Weights of a small GPT-style language model, trained from scratch on English Wikipedia.
Size: 3 heads of 32 (1 for keys and values), vocabulary 1024, 2.17M parameters.
Architecture: RMSNorm before each block, no biases in attention or MLP, normalized queries and keys.
Training: a variant of SOAP for these matrices, 144M tokens, 6092 steps.
Each number is 128 + 24 x the weight over its row's rms, rounded and kept within 0 to 255. Layers, rows and columns count from 0. The size above them is the row's rms in percent of the matrix's.

# layer 10 attention query, 96x96, rms 0.328, rows 0-17,32-49,64-81, columns 0-95
size [ 86  91  77  88  78  71  87  71  81  72  97 123 104 110 120 169  92  86  79  67  70  80  61  68  70  74  79  71 121 126  95 114 170 143  83  60  69  70  59  72  72  84  90  82  79  96  68 117 104  92 125 148  64  53]
[[115 133 134  96 103 142 145 105 162 143 102 127 101  85 184 137 116 167 187 147 126 175 138 111 104 117 139 136 134 113 138 107 122 140 123 129 117 138  89 108 166 134 118 153 156 119 143 128 125 139  81  99 118 150 156  90 141 144  83 155 105  94 197 126 122 117 131  89 132 158 114 120 127 163 142 117  98 154 101 139 147 118 131 134 106 139 111 106 141 101 129  80 127  97 104 121]
 [207 115 129 114 130 139 159 134 107 121 150 124 125 106  82 108 118 133 146 117  90 139 125 141 152  95 104 112 139 116 155 118 142 126 144  88 111  98 108 161 101 128  88 139 137 129 142 150 118 121 139  82 118 115 138 123  90 127  86 182 138 106 139 145 126  65  94 158  70 137 132 132 127 123 153 129 121 151 144 190 126 121 156 124 117 158 106 150 119 133 112 122 117  99 127  99]
 [183 128 155 153 158 123 142 194 122 126 128 166 126 138  77 145 102  96 156 165  69 136 132 130 131 114 122 137 117 110 153 147 113  99 149  68 143 151 112 116 118 101 116 156 136 129 117 127 137 172 116 139 143 123  94 137 121 141 125 133 140 121 119 118 134 143 118 172 127 117 121 115  88  89 124 156  90 117 107 149 120 158 135 118  73 133 145 128 109 116 125 156 125  78  88 102]
 [117 120 162 149 134 108 140 165 108 156 127 120 131 136 114 115 132 125  73 171  95 117 139 162 116 124 154 151 108 128 110 157 151 149 150 140  88 160 163 151 129 103 155 138 163 139 164 120  95 174 120 111 109 183 117 138 130 124 170 106 122 128 106 101 106 137 129 157 111 101  82 112  86 129 172 161 112  99  98 150  97 105 119 139 118 126 142 101 101 173 126 135  98 126 129 112]
 [104 105 136 102 130  93 152 142 149 104 115 121 152 115 137 106 132 174 132  91 165 125 165 128 110 107 132 114 171 154  83 132 107 134  99 148 150  63 151 123 149 128 121 110 134  94 142 105 157 116 140 116  87  98 129 179 145 126 152 165 107  96 123 142 138 157 143 109 121 131 156 170 185 134 134  89 124 119 139 118 167  96 137  92 111 154 136 127 125 152 117 100 120 137  96 115]
 [122 170 135 108 137 135  94  77 148 114 135 131 120  87 156 125 121 135 154 116 147 124 166 169 172 152 127 134 146 125 133 157  81 111 112 130 150  78 144 113 162 135 148 108  90  98 148 121 139  93 113 133 109 129 125 100  74 126 137 163 145 139 113 168 181 146 111 132 114 119 126 159 174 138 157 119 142 140 128 140 153 135 161  95  99 140 120 133 116 167 182 115 130 134 138 110]
 [190 123 167 161  97 120 117  92 138 127 156 132 137 108 121 165 119 101  87 141 109 129 122 130  94 188 136 127 134 166 130 118 111 125 149 136 105 103 143 149 117 125 151 135  91 144 159 140  70 115 120 150 124 170 137 152 103 142 134 102  84 159 136 132  88 147 126 129 153 123 124 136 119  94 113 139 115 141 135 138 120 143 106 112 122  71 130 146 168 155 116 132 161 133  68 143]
 [117 132 129 142  77 152 128 128 149  90 127  87 120 112 116  97  73 109  94 129 138 127 174 174  96  95 105  90 149 135 115 114 111 112 100 106 142  96 141 122 182 104 114  86 127  95 118 144 126 105 125  78 140 104 136 124 112  98 119 110 116 142 139  89 104 157 151 126 120 143 111 146 131 162 106 108 127 113 165 115 105  68  97 136 126 130 140 137 148 163 116 117 151 125 110 104]
 [116 143 135 112 103  81 105 109 123 128 140 100 157 103 164 144 151 155 125 114 162 109 119 121 115 163 116 123 182 150 119 129 114  95 118 125 131 100 207  83 161 121 108 177 122 103 108 120 125 143 107 125 111 111 153 158 122 164 111 107 126 138 146 161 154 112 126 105 104 123 125 160 135 167 166 104 144 128 140 128 133 154 114 107 176 135 107 141 140 149  93 102  82 128 158 141]
 [128  89 130 129 150 137 129 159 131 108 104 136 151 165  88 124 134  88 108 164  93 117 150 155 148 120 163 146 117 117 141 142 168 136 157 108 132 111 142 119 116  81 121  98 151 167 169 107 112 136 139 164 160 128 113 122 128 145 110 123 110 120 109 149  84 123 111 129 116 123  91  70 142 138 120 136 119  91 131 149  92 146 111 175 115 100  82 109 137  85 119 180 145 104 113 107]
 [127 134 100 122 159 115 115 151 141 120 128 130 186  97 157 149 158 141 177  82 144 124 135 156 107  93 125 103 139 178  79 110  86 154  98 131 140 121 110 134 133  42  96 129 117 134 139 137 147 131 116 114 124 163 141 117 167 155 152 129 121 132 134 107 107 107 105 129 146 122  88 118 106 163  78 110 129  84 119 118 122 118 138 110 119 162 126 159 129 103 141 123 135 115 140 115]
 [109 117 119 103 146 104 125 102 116  99 102 126 103 147 130 152 128  98  99 111 141 138 113  96  84 141 132 206 124 161 137 127 164 126 151 137 151 129 113 128 127 137 124 105 125 125 114 107  59 146  91 143 128 129 123  89 131 120 151  80 124 122 113 112 171  94  89  83 135 132 132 157 117 135  86 141 154 138 162 127 123  99 132 157 126 121 135 118 143 131 119 115  55 127 138  94]
 [ 88 109 116 111 116  91 106 139 159 124 111 149 123 138 131 176 124 149 167 129 147  97 147  91 103 180 132 150 126 142 123 122 116 165 132 104 135 131 134 140 140 178 113 112 138 165  97 177 147 122 110 128 143 144 124 132 101 107 172 115  98 150  95 142 148 126 126 116 149 185 126  68 132 140  98 133 134 135 106  94  93 167 132 139 119 118 119 132 134 176 148 140 105  82 124 156]
 [120 102 124 127 150 148 147  88 135 118 161 136 166 131 183  68 105 156 161 146 119 117 133  91 128 116 137 123 129 152 155 161 115 143 108 122 121 150 140  96 125  91 172 146  98 129 132 137 119 150 152  68 115 125 139 150 143 106  94 134 137 156 127 136 135 134 115 101 172  81 149 150  99 144 133 164 152  92 112 189 127 121  99 166 160  98 138 147 109 147 124 134 123 140 137 120]
 [116 118 130 103 126  99  90 134 114 131 108 119  99 112 116 118 103 113 113 114 134 165 171 127 148 154 156 126  92  95 150 157 115  94 101 147 136 151 144 125 137 134 102 127 103 130 150 135 129 123 129 169 154 130 132 145 129 162 125 145 198 136 132 112  96 142 103 154 153  75 154 146 124 128 109 101  97 142 151 127 116  93  56 114  95 112 130 145 186 117 120 150 147 108 152 170]
 [145 134 170 164 136 134 192 154 147 154 142 133 123  86 128 115 145 130  95 165 111 120 113 127 144  73 144  92  79  84 125 178 127 104 134 158  64 134 111 117  90 101 127 149 126 128 129 145 161  88 136 112 103 157 120 152 129 142 130  81 102 127 143  87 117 115 114 153 121 117 127 151 110 105 109 128 123 141 117 161 116 112 106 106 124  90 131 129 137 122 130  97 147 124 114 102]
 [125 147 107  92 130 152  97 136 112 126 100 128 124 149  96 133 139 111 188 173 101 100  76  80 128 110 136 154 145 104 134  90 105 128 131 100 108 131 110 121 129 112 114 139 132 127 148 156 122 130  96 145 158 111 127 143  82 126 110 148  95  80 156 119 140 103  99 108 136 181 100  84 121 128 103  94 127 145 133 154 116  90 163 107 116 154 131 123 102 123 177 131 128  92 114 141]
 [159 105 147 145 142 143  86 180 110 142 131 135 124 144  97 152 129 116 118 162  98 124 129 118 108 130 141 125 105 124 152 124 160 122 154 117 121 189 143 135  85 118 144 164 124 153 126 138 108 149 153 153 160 148 104 108 110 186 153 106  71 121 111 100 179 114 111 181 135 127 116 124 112  97 103 160 122 123 140 130  69 107 136 123 103 134 165  89 112 121 105 134 118 132 119 117]
 [156 182  76 131 125 165 144 104 138 134 135 160 152 132 171 139 134 131 141 140 129 147 114 124 101  80 175 139 139 123 147  99 128 113 128 132 114 155 101 112 106 136 134 122  99 130 140  94 123 150  97 132  90 169 145 144 170  76  88 116 134 167 127 114 139 201  83 116 106 151 165 106 146 121 106 131 136 117 155 132 126 129  90  99 155 162 133 119 108 122 136 127 137 127 136 124]
 [175 137 118 175 141 117 132 154 140 111 131 156 115 141 120 157 117 115 110 134 122 151 104 123 108 130 122 112 127  71 132  76 145 143 146 112 108  68 146 130 120 107 115 118  92 123 132 106 168 131 171 103 112 119  82 157 134 115 107 141 135 109 141 109 123 111 134 141 132 180 146 107 123 131 116 102 166 134 118 149  99 119 185 111 115 134 103 168 130 142 108 159 191  86 105 131]
 [194 140 156 105 155 135 142 145  95 111 122 149 134 145  82 177 134 119 103 106 122 178  90 140 129 119 101 132 161 115 142  87 158 126 168 120 115 127 129 106 151  66 112 116 100 132 138 147 115 148 125 142 123 152 117 127 131 139 109 153 129 145 126 108 141 110 148 131 127 159 118  79 130 105  85 134 129 125 159 125 112 117 195 132 129 107  94 141 108 132 141 162 160 103  97 160]
 [141 114 151 115 150  93 117 107 124 130 124  96 101 105 110 132 102 144  65 120 152 156 127  82 130 135 107 128 100 103 101 147 154 163 128 148  83 119 129 133 110 174 131 177 121  91 155  91 148 124 150 129 119 117 135 101 162 162 153  86 120 171 131 122 109 101 125 118 102 128 135 162 134 120 135 151 155 147 133 159  81 115 139 141 166 120 102 111 141  93  97 108  88 151 142 108]
 [ 94  96 145 125 119  97 150 133 130 123 152  96 131 124 133 108 153 136 147 152 132  99 123 123 119  74 143 132 117 135 148 116 114 105 119 131 136 120 134 171 141 139 120 115 102  92  97  71 122 129 125  94  97 113 120 123 132 123 128  97 119 117  90  96 125 130 138 158 147 124 151 147 109 160 196 103 141  90 100 136 132  92  98 132 191 101 134 116  85 119 134  76 135 157  92  89]
 [118 137 146 119 106  86 104  55  87 131 140 124 121 104 136 168 164 162  91 153 147 147 165 102 103  95 114 115 141 132 123 146 133 117 159 168 133 143 104 106 115 111 135 119 139 119 125  92 153 136  87 149  95 145 114 155 154 147 170 114 130 133 130 156 120 167 146 167 119 124 110 162 139 165 155 113 114 122 109 147 108 112 112 158 176  97  87 117 125 148 121 106 110 159 121 134]
 [132  89 106 146 151 137 182 135 121 127 199 127 147 126 101 114 117 173 140 151  98 125 137 163 155 110 119 102 127 114 118 144 149 131 151 140 108 122 109 136 139 124 114 143 139 125 149 118 142 163 128 144 114 136 115 144 152 125 172  73 122 106 156 116  98 105 145 123 163 122 176  69 123 116 161 128 129 162 115  83  88 113 110 156 144 119 172 149  93  99 109 110 143 125 156 115]
 [151 142 126  93 141 136  87  98 200 149  99 133 138 112 141 162  90 145 113 136 138 115 117 144 127 141 130 117 126 167 138 134  98 132 126 135 153 176 147 140 133 121  60 142 120 114 131 109 112 113 140  92 149 124 146 142 165 137 175 150 132 103 119 129 150 182 141 181 183  88 133 123 150 107 121 133 143 127 142 111 160 100 127  95 133 123 114 168 124 129 114  97 107 154 138 147]
 [100 124 124 153 133 141 128 118 133 105 181  99 125 127 132  80 107 141 145 106 109 164 129 120  83  95  82 103 135 146 128 166 127 143 155 146 136 131 120 110 151 146 123 139 107 140 115 127 126  98 100 104  89 191 184 140 133  77  88 115 161 156 134 127 144 121 150 111 104 164 127 127 137 137 151 108 139  87  87 121 115 106 127 176 142 116 118 114  97 136 141 109  84 133 110 108]
 [123 160  86  89 149 111 131 121 102 121 120 142 140 177 113 135 126 139 123 116 102 153 116 132 143 179  83 177 142 130 128 120 143 157 126  96 158 175 124  77 123  82 119 113 143 143 131 117  85 173 139 110 156 124  89 119 116 123 148 163 162 107  95 161 129 119  88 122 122 131 137 119 127 137 135 139 116 105 105 151 132 114  96 152 122 144  98 129 106 147 124 146 119 132 202 143]
 [ 81 123 129 128 147 119 158 128 155 123 147 119 106  98 133  90 122 150 133 123 127 128 151 124 131  78 124 106 167 107  94 120 100 109 110 163 117  97  89 124 148  96 175 108 152  88 159 106 131 142 137 140  93 134 153 112 136 144 115  95 104 158 150 122  99 102 127 114 126 103 105 137 153 143 110  90 116 139  75 154 105  99 115 104 133 170 138 127 126 160 153  75 166 133 108  90]
 [118 130 174 134 159 125 112 121 134 142 148 175 123 126 107 101 101 104  99 133 127 129 112 103 147 151 125 111 103 140 139 139 122 142 140 115 140 129 157 121 123 133  89 153  90 169 149 132 109 118 124 111 130 132 145 155 117 106 123 171 163 109 132 116 124 122 100 105 133  96 135 123 141 185 147 111 169 149 186 136 131 112 138 144 156  98 112 145  97  76  73 137  57 112 169 146]
 [129 112 164 142 122 128 122 158 153  90 123  90 102 137 125 140 128 138  94 116  96 123 182 144 136 158 123 117 139 159  87 159 133  76 116 136 161 130 129 140 179 106 134 139 101 146 125  50  80 130 165 120 128 114 105 141 117 134 121 116 129 134 144  79 150 121 137 165 102 165 150  98 138  88 161 121 128 149 137 112 103 133  91  96 130 109 137 110 137 144  99 158 113 112 119 120]
 [137 145 146 134 131 113 134 122 151 117 162 120 139 108  82 121 121 165 105 156 107 119 107 133 130 103 120 110 119  94 109 131 133 117 113 115 102 158  86 131  99 131 110 132 145 104 139 164 114 155 114 145 132 117 177  76 126 138 158 106  84  94 163 103 110 100 151 128 118 143 141  98  71 116  95 110 127 161 147 129  93  84 162 105 108 126 130 134  92 126 121  51 137 117  98 120]
 [128 122 163 152 112 127 147 119 144 139 130 120 134  77 107  77 119 160 159 100 143 119 161 134 148  94 108  89 119 118 112 129  85 108 105 117  87 109 121 187 167 141 128 142 148  90 130 148 162 122 112 138 120 123 130 117 144 127 100 124  94 138 168 118 146  86 140 122 112 165 130 124 129 133 115 115 136 178 104 131 125 129 125  63 104 155 155 145 144 135 135  74 169 144 105 138]
 [122 138 157 152 144 118 126 142 132 108 122  97 140 155 146 150 161 114 119 173 133 134 114 101 104 140 167 168  93 129 126 102 166 137 128 175 129 168 151 108 116 150 148 116 140 144 153 110 153 160 113 155 128 178 126 163 130 133 158 168 122 110  98 133 142 150 139 148 150 117 142 133  90 142  94 171 126  64 155 162 124 162 126 174 113  98 122 122 121 151 137 166 140 110 157 110]
 [170 183 111 137 116 148 161 145 124 121 145 140 149 134 135 110  96 139  83 121 119 122 141 141 141 162 100 125 116  84 179 111 121 145 149  93 129 119 117 137  83  97 151 116  86 124  72 120 123  70 178 148 127  95 125 123 153 164 109 135 159 142 131 148 130 102  87 127 114 123  87 101 133  96 118 120 147 147 146 167 117 166 133 106 152 126  99 149 133 146 118 137 109 138 117 135]
 [107 101 126 122 136 127 167 125 108 136 110 143 127 158 113 115  85 124  78 139 123 169 117 157 153 143 101 126  90 121 133  96 143 132 120 105 123 126 160 165 130 126 130  97  94 116 140 176 151 137 117 159 177 140  89  97 119 156 172 132  98 149 155 150 139  77 121 109 110 167  97 154 134 145 114 150 136 150 118  94 103 152 138 124 112 119  86 146 152 152 144 145 114 121 182 155]
 [105 154 125  92 114  83 131 148 162 129 109 154 121 123 136 157 162 119 114 112 149 122  95 144  87 116 188  69  97 118 130  97 107  97 101 137 148 103 146 114 159 115 103 137 160 163 109  97 139 109 107 121 102 133 161 123 131  89 108 145 124  87 140  87 154 135 137  78 130 118 145 128 148 183 149 131  89 145 148 160 158 114  99 133 129 130 110 145 123 139 125 100 141 120 111 125]
 [105 143 113 136 144 136 183 136 141 108 150 132 109 134 108 145 149 143 168  81  95 140 118  98 121  93 152 133 125 154 131 108 148 135 131 155 126 122  83 131  93  89 151  88 165 135 125 122 189 142 157  93 132 107 159  95 106 121  85 134 146 122 139 141 123 192 125 161 117 134 131 126 133 154 167 101 107 146 167 164 119 151 138 157 146 148 127 132 113 128 173 145 149 135 124 102]
 [138 119  94 145 165 183 177 163 141 113 140 142  57 153 123 159 124  98 139 142  79 174 118 136 124  98 128 144 113 124 154 131 155 135 155 100 123 148 104 109 115  90 116 140 184 123  94 147 143 164 128 138 139  97 138 116  72  89 137 101 146 124 118 121 116 135 132 151 140 133 113  88 116 135 118 129 117 138 138 157  96 163 116 130 106 108 125 126 116 147 152 158 120 145 119  94]
 [ 96 103 104 150 134 121 112 128 124 157 142 103 125 125  92 120 135 159 143 165  96 104 139 131 165 112 129 149 127  83 173 129 122 175 113 113 121 145 123 117 114 192 166 153 124  96 117 117 130 115 145 101 114 138  98 153 133  95 130 109 100 160 125  90 136  79 109 166 118 119 132 145 103  68 132 123 144 151 107 163 131 152 116 137 138 126 121 121 131 162  86 136 180  98 161 132]
 [131 145 158 122 105  93 120 114 123 145 133  94 139 106 159 138 106 167 133 140 138  95 160 147 136 117 132 105 133 134 109 143  88 135 105 141 130  98 133 126 126 177 102 121 104  72 122 109 157 105 133  74  85 131 152 154 111 124 127 137 116 145 130 108 129 140 155 108 101 142 116 157 139 118 123  92 106 164  51 112 168 123 145 102 170 112 126 140 112 138 100  86 177 137 144 107]
 [119 144 153 127 107 123  90  98 138 117 146 132  94  92 142 133 116 138 151 134 208 108 138  85 137 117 105 117 174 125 115 120 101 117 104 138 160 130 145 129 135 133 143  68  99 113  85 107 131 101 102 130 113 119 133 134 120  95 144  81 127 142 148 140 148 149 153 117 131 131  85 165 153 139 171 101 168 154 182  99 120 118 153  96 157 123 156 130 142 109 137 108 141 111 128 113]
 [150 146 102 150 115 123 100 103 130 117 139 134 140 119  99  99 115 130 102 106 130  95 139 174 149  87 140 147 141 151 104 172  85 106 128 106 114  96 139 125 166 100 132 164 124  81 120 141  65 144 157 110  89 132 136 135 118 126 115  70 124 133 112 144 124 119 178 151 155 124  94 155 154 114 133  95 137 129 158 155 162 142 113 137 148 114 159 140 129 133  97 112 129 140 185 112]
 [139 121 163  99 121 109 126 158 138 128 131 102 112  91 182 135 120 147 100  88 147 136 194 134 132 102 123 107 149 137  92 171 116 121 115 136 124 134 144 155 111 120 102 118  56 120 152 118  95  95 127 150 111 120  99 121 102 169 119 122 116  94 156 130 132 149 155 152 142 190  99 154 124 152 143 100 126 135 126 113 149 113 106  96 147 143 109 121 120 134 156 126 133 151  81  98]
 [101 177 110 111 120  88 150 111 131 156 139 127 158 123 155 142 164 136 106 129 131 178 123 149 156 117 117  87 151  92 107  91  62 141 144 123 103  92 119  98 146 123 125 116 144 119 109  89 177 120 113  89 118 129 122 127 137 138 136 132 134 131 123 128 121 161 132 104 123 108 131 168 123 102 146 106  78 133  80 135 167 146 141 124 140 134 156 199 120 132 123 112 156 110 138 119]
 [124 148 105 138 169 116  85 141  88 131 108 151 135 171 119 118 124  98 136 145 116 170 123 107 145 177 161 156 110 101 120 112 120 135 164 110 139 136  92 123 117 118 147 148 148 146 139 108 117 171 157 135 153 142 121  90 139 142 139 166 153 151 113 153 131 111  99  99 109 139 124 109 133 131  84 158 114  94 170 158 105 147 134 181 142  96 123 152 103  71 122 141 122 136 154  87]
 [135 147 123 121 111 101 116  96 135 148 178 105 131 106 100 100 153 143 133 161 152 142  84 102 145  97 146 103 126 118  68 144  89 106 136 127 105  99 129 121  94 182 124 152 130  93  89  81 102 150 113 131 119 140  86 123 141 118 111 146 115 149  98 114 132  81 102 182 136 145  96 154 146 129 134 138  88 122 112 138 125 142 121 124 136 143 167 129 154 128 143 106 103 134  80 126]
 [174 135 149 151 126 133 136 116 133 137 113 143 139 160 131 154 125  96  94 148  98 112 142 171 112 160  84 180 119 155  94 131 144 146 130 113 101 123 138 118 141 123 160 169  70 180 109  99 100 124 121 178 130 127  85 114  88 122 156 116 132 110 119 115 128 133 144 135 157 114 102 103  88 138 159 143 125 137 111 155  98 161  99 136 113  82 109 119 132 146  94 155 127 124 107 148]
 [118 128 140 119 144 147 147 171 130 120 113 122 105 157 112 128  99 114 133 172 115 123 131 112 120 133 138 139 125 138 170  91 129 118 139  98 147 162 138 148 133 142 150  88 132 130 139 114 122 128  93 151 141  91  68 159 117 121 113 101 126 147 107 106 157 177 127 142 114 152 139 106 171 141 134 127  88 147 197 104 116 153 109 119 118 143  80 105 190 148 111 158 121  81 119 156]
 [136 139  79 114 111 131 110 151 141 124 137 117 119 110 148 103 151 163 148 175 176  88  68 107 141  98 171 110 144 133 128 148 100 116 107 153  89  82 132 148 108 156 128 115 111  91 141 118  95 146 159  74 133 136 128 106 112 130  89 157 127 143 103 142 136 130 129 137 119 120 165 127 158 122 101 127 107 120 140 181 158 130 119 142 158 159 174 131 133 120 135 122 130 153 105  96]
 [124 121  74 111  97 131  83  83 132  94 118  92 104 103 136 136 136  98 149 113 183 121 105 120  92  99 144 137 125 105 123 139 109 110 138 160 142 141 112 124 161 147 150 130 127  86 116 111 158 163 126 114 114  79 160 136 204 125 118 102 126 153 107  90 137 110 146 114 152 126 135 126 117 126 112 110 146 126 122  68 123 128 155 146 149 175 117 102 134 147 158 111 135 120 140 150]
 [ 98 138 106 172 153 127 150 122 168 152  94 137 142 159 141 190 128 147 118 169 118 122  91 128 105 143 125 133 138 120 104 140 107 142 109 126 155 140 114 146 123 106 136 151  92 165 139 100 151 107  84 149 155 127 122  79 136 161 122 107 103  90 156  97 162 149 120 144 157 101 113  75 139 105 151 133 139 120  99 120 131 131 137 126 157 125 119  99  98 126  63 149 157 116 142 133]
 [ 75 121  80 162  95  98  92 120 128  83 109 125 120 132 137 132 127 120 142 154 100 117 114 151 104  98 138 132 150 108 141 101 134 126 119 141 129  85 131 109 145 119 123 126 142 140 117 122 160 121 147 134 131 158 159 153 173 128 138 154 152  98 120 105 162 161 128 159 130 120 155 114  84 115 166 126 132 155 186 155  99 162 113 122  96 130  99 123  92 164 167 142 122 115 118 187]
 [116 112 141 173 150 152  82 164 143 145 121 135 137 134  97 135 108 140 115 154  98 125 124 182 169 123  78 133 148 139 126 177 166 175 154 108 132 157 108 148 130 136 141 163 132 130 138 139 118 144 121 199 154  87 112 117 126 145 158 131 110 158 122 158 127 120 136 167 157 103 114 141 104  99 119 137 156 110 152 112 126 141 117 117 107 116 114 124 157 120  96 154  97 148 131 178]]
# layer 10 attention key, 32x96, rms 0.296, rows 0-17, columns 0-95
size [ 95  95  78  99  88  96  80  98 105 135 127 109  99 114  86 103  93  85]
[[ 99 173 155 120 149 137 120 125 123 129 179 121 152 119  77  99 132 155 144  92 126 120 122 163 140 111  99  92 136 146 112 132 100 139 106 126 102 110 117 157 141 147 141 134 112  93 114 132 153 107 128 129  69 124 124 136 123  84 150  95 101 149  85 135  87 135 132 192 132 130 103 100 128 102 146 121 114 142 120 111 118 105 110 136 170 142 150 183 116 151 151  96 163 141 116  96]
 [ 98 159 105 136 123 129  94 112 202 120 149 103 140  90 134  82 124 115 151 122 154 124 116 128 120 133 116  68 153 135 101 128 106 114  80 155 153 109 129 153 156 168 115 174 122 114  86 142 120 132 113  91 103 126 156 141 160  62 137 126 117 142 121 121 129 126 200 124 155 119 137 146 155 129 141 131 138 113 127 118 106 115 123 134 133 130 150 127  90 129 143 113 171 129 115 122]
 [117 123 118 128 133 120 107 141 127 146 140 127 202 139  95 127 113 110  80 138 161 102 127  81  77 141 134 161 123 150 121 157 145 165 114 151 129 137 132 119 110  86 171 151 137 136 138 139  80 123  72 138 139 150 153  93 122 148 169 120 137 120 112 105 130 139 129  91 141 133 100 169 147 140 107 128 176 120 116 131 104 186 145 144 133 113 115 124 124 134 140 161 139 178 126 122]
 [148 130 126 103 148 118 124 126 133 161  90 142 173 137 128 144 132  91 128 153  87 106  89 150 130 147 133 162 128  88  73 106 147  99 135 117 138 144 150  90 107 124 165 141 107 136 152 122 117 123 150 140 169 132 151 148 145 170  65 122 111 134 121 117 142  91 133  93 133 142  92 155 154 160 118 128 122 140 132 108 130 157 119 114 165 102  91 123 151  75 106 125 120 135 132 183]
 [110 140 105 151 111 128 137 109 151 144 123 121 118  67 144 110 119 146 123  79 133 131 108 156 144 109 100  97 132 118 128 130  89  97 107 136  93 141  90 136 118 129 136 150 126  96  97  94  77 120  79 156  96 144 138 148 177 117 121 128 106 101 151  70 115 139 170 160 101 154 108 147 121 126 158 123 135 139 148 146 159 138 123 107 155 119 126 174  73 140 122  94 132 120 112 129]
 [107  92 148 127 130 107 108 140 110 145 114 113 117  96 137 146  89 134 149 125 126 145 116 149 134 124 153  82 144 101  84 133 105 108 124 157 131 122 127 105 166 145  92 138 129  77 118 127 144 186 114 107 115 122 150 134 111 134 129 156 147  84 132 103 146 110 125 121 119 121 134 183 109 100 117 157 130 146 107 126 129 179 109  83 106 159 168 195 104 155 139  96 138 160 110 104]
 [137 128 163 150 142 141 133  94 140 118  95 127  60 125 131 145 168 165 123 127 126 159 138 105 194 103 122 152 157 136 113 148 145 127 142 117 120 106 117 124 109 139 136 147 113 137 157 120 113  75 122 127 155  73 132 101  79 161  89 118 181 133 165  83 116 143 112 147 100  97 105 135 115  91  81 142 144 147 136 138 141 148 121 129 137 138  91 101 123 131 114 141 142 124 124 108]
 [ 96 131 175 101  90 131 134 122 126 144 141 135  92  66 137 114 141 171 147  99 162 104 119 111 144 112 119 101 141 164 115  89 112 130 136 124 118 121 134 137 129 179 122 120 142 100 114  81 133 147 120 143 134 146 127 114  88 121 148 135 140 127 150 120 118 109 133 168  81 170 149 140 123  99 123 122 102 160 106 145 140  67 140  94 115 146 153 158 100 129 134 124 156 142  62 119]
 [140 125 161 168 129 112 179 105 146 117 157 120 132  80 156  96 120 145 109 142 121 150 149 123 124  99 122 135 108 124 110 108 145 106  99 136  93 145  82 165 119 106 103 125 150 101 122 106 210  83 145 112 110 101 150 133 136  96 129 122 105 130 198 106  95 115 163 129 125 137 131 146 104 121 118  78 150 116 109 127 163 120 107 116 150 146 135 133 133 126 143 117 128 132  90 148]
 [156 123 113 162 153 130 115 116  93 119 124 130 131 191 101 142 119  89 124 112  83 139 120 121  99 149  85 150 121 114 130 147 157 197 149 129 163 145 112  96 142 134 175 176 123 149 134 127 123 155 163 140 114 109 177 143 152 111 131 132 129 110 125 177 155 130 124  98 143 110 127 135 148 151 157 139 129 148 145 140 107 156 137 193 119 110 126 111 144 133 146 159 108 106 158 115]
 [128 108 109 149  94 138 153 115 188 130 152 108 135  96 143 104 122 151 125 103 153  95 122 142 141  95 134  54 130 138  79 120  85  81 123 150 128 117 145 139 119 112 134  91 141  94 134 140 127 105 111  95 109 130 124 124 107  90 133 112 114 130 148 112 124 140 157 144  98 108 123 147 141 142  99 102 123 184  93 112 149 102 116  85 164 106 150 129  95 146  99  99 131 119  92 144]
 [120 110 163 122 130 112  95 100  95 130 131 119 117 141 104 137 131  91 126 110 120 196 136 124 167 137 100 112 109 108 143 182 104 164 150 100 159 175 132  81 122 163 129 173 137 117 108 106  83 143 149 132 156 165  97 122 144 130 144 126 149 133 123 129 158 106  68  97 127 130 135 105 157 144 116 169 115 120 118 162 159 144 102 165 138 104 133 134 114 112 116 127 105 145 135 122]
 [134  97 195 132 123 172 109 130 101 150  63 143  79 160 103  88 135  81 147 143 123 104 133 125 139 175 111 130 116 110 111 153 154 169 140 124 148 178 120 128 124 124 160 130 121 144 113 125 131 128 132 182 130 143 123  81 136 128 147 148 112 117 128 112 126 129 130 131 149 114 134 146  98 115 104 182 127 145 124 134 141 123 159 135 111  98 147 106 136 106 150 155 120 183 153 141]
 [133 149 108 133 158 157 117 145  78 122 106 143 132 170 103 126 112 112 152 126  96 156 103 150 135 127 112 122  81  92 151 126 161 165 145 107 125 172 100 107 117 112 137 151 149 118 160 104 137 158 168 142 162 161 165 104 111 124 118 160 143 154 114 138  84 113 134 139  97 137 114 110 107 117 157 171 103 100 103 132 117 148 151 157 133 160 127 135  79 105 149 171 107 146 142 156]
 [150 170 135 143 130  80 170 142 125  91 134 145 105 137 117 131 103 190 121 140  91 135 141 146 120 131 128 134 125 112  94 127 146  94 128 121 145  68  97 114 123 161 120 175 154 105 126 134  99 119 130 110 110 176 134 152 151  97 162 143 113 115 116 113 154  80 124 132 153 119 114 134  98 129 124 160 148 136 133 140 124 176 139  97 159 127 163 155 112 143 107  74  89 123 144 121]
 [112 143 122 133 118  81 156 100 101 127 122 142 168 129 105 155 127 136 104 109 118 157 145 124 160 156 138 147 139  90  79 101 137 128  82 152 131 124  69 113 130 133 173 159 135 166 154 140  90 123 123  89 102 176 155 124 139 140 146 112 117  94 142 131 113  87 119 100 118  98 131 128 105 147 126 159 174 149 129 158 135 163 100 137 163  98 112 139 118 116 157 123 124 150 171 141]
 [101 126 168 133 131 146 181 122 118 106 176 116 106 116 168 121 102 150 163  96 162 135 133 139 110  99 115 135 137 129 130 138 137 147  83 152  96 117 134 147 157 107 124 120 101 122  97 101 135 128 145 101  83 136 141 113 139 121 149 117  97  90 137 119 109 178 156 145 148 142 128 103 119 151 116 110 134  75 107 147 145 105 162 141 150 127 141 152 140 179 167 116 140 155 115  61]
 [132 150  96 120 108  96 143 123 120  69 102 196 113 154 139 123 136 120 112 106 139 105 125 134 133 164 153 143 121 144 137 116 161 118 122 121 147  93 105 125 125 160 128 102 142 158 142 175 120 154 170 123 150 116 134 120 141 114 123 155 182 169 127 164 104 113 119 105 100 106 132 154 173 130 118 150 164 134 158 123 156 129 118 149 183 164  91 129 150 143 126 154  84 106 136 136]]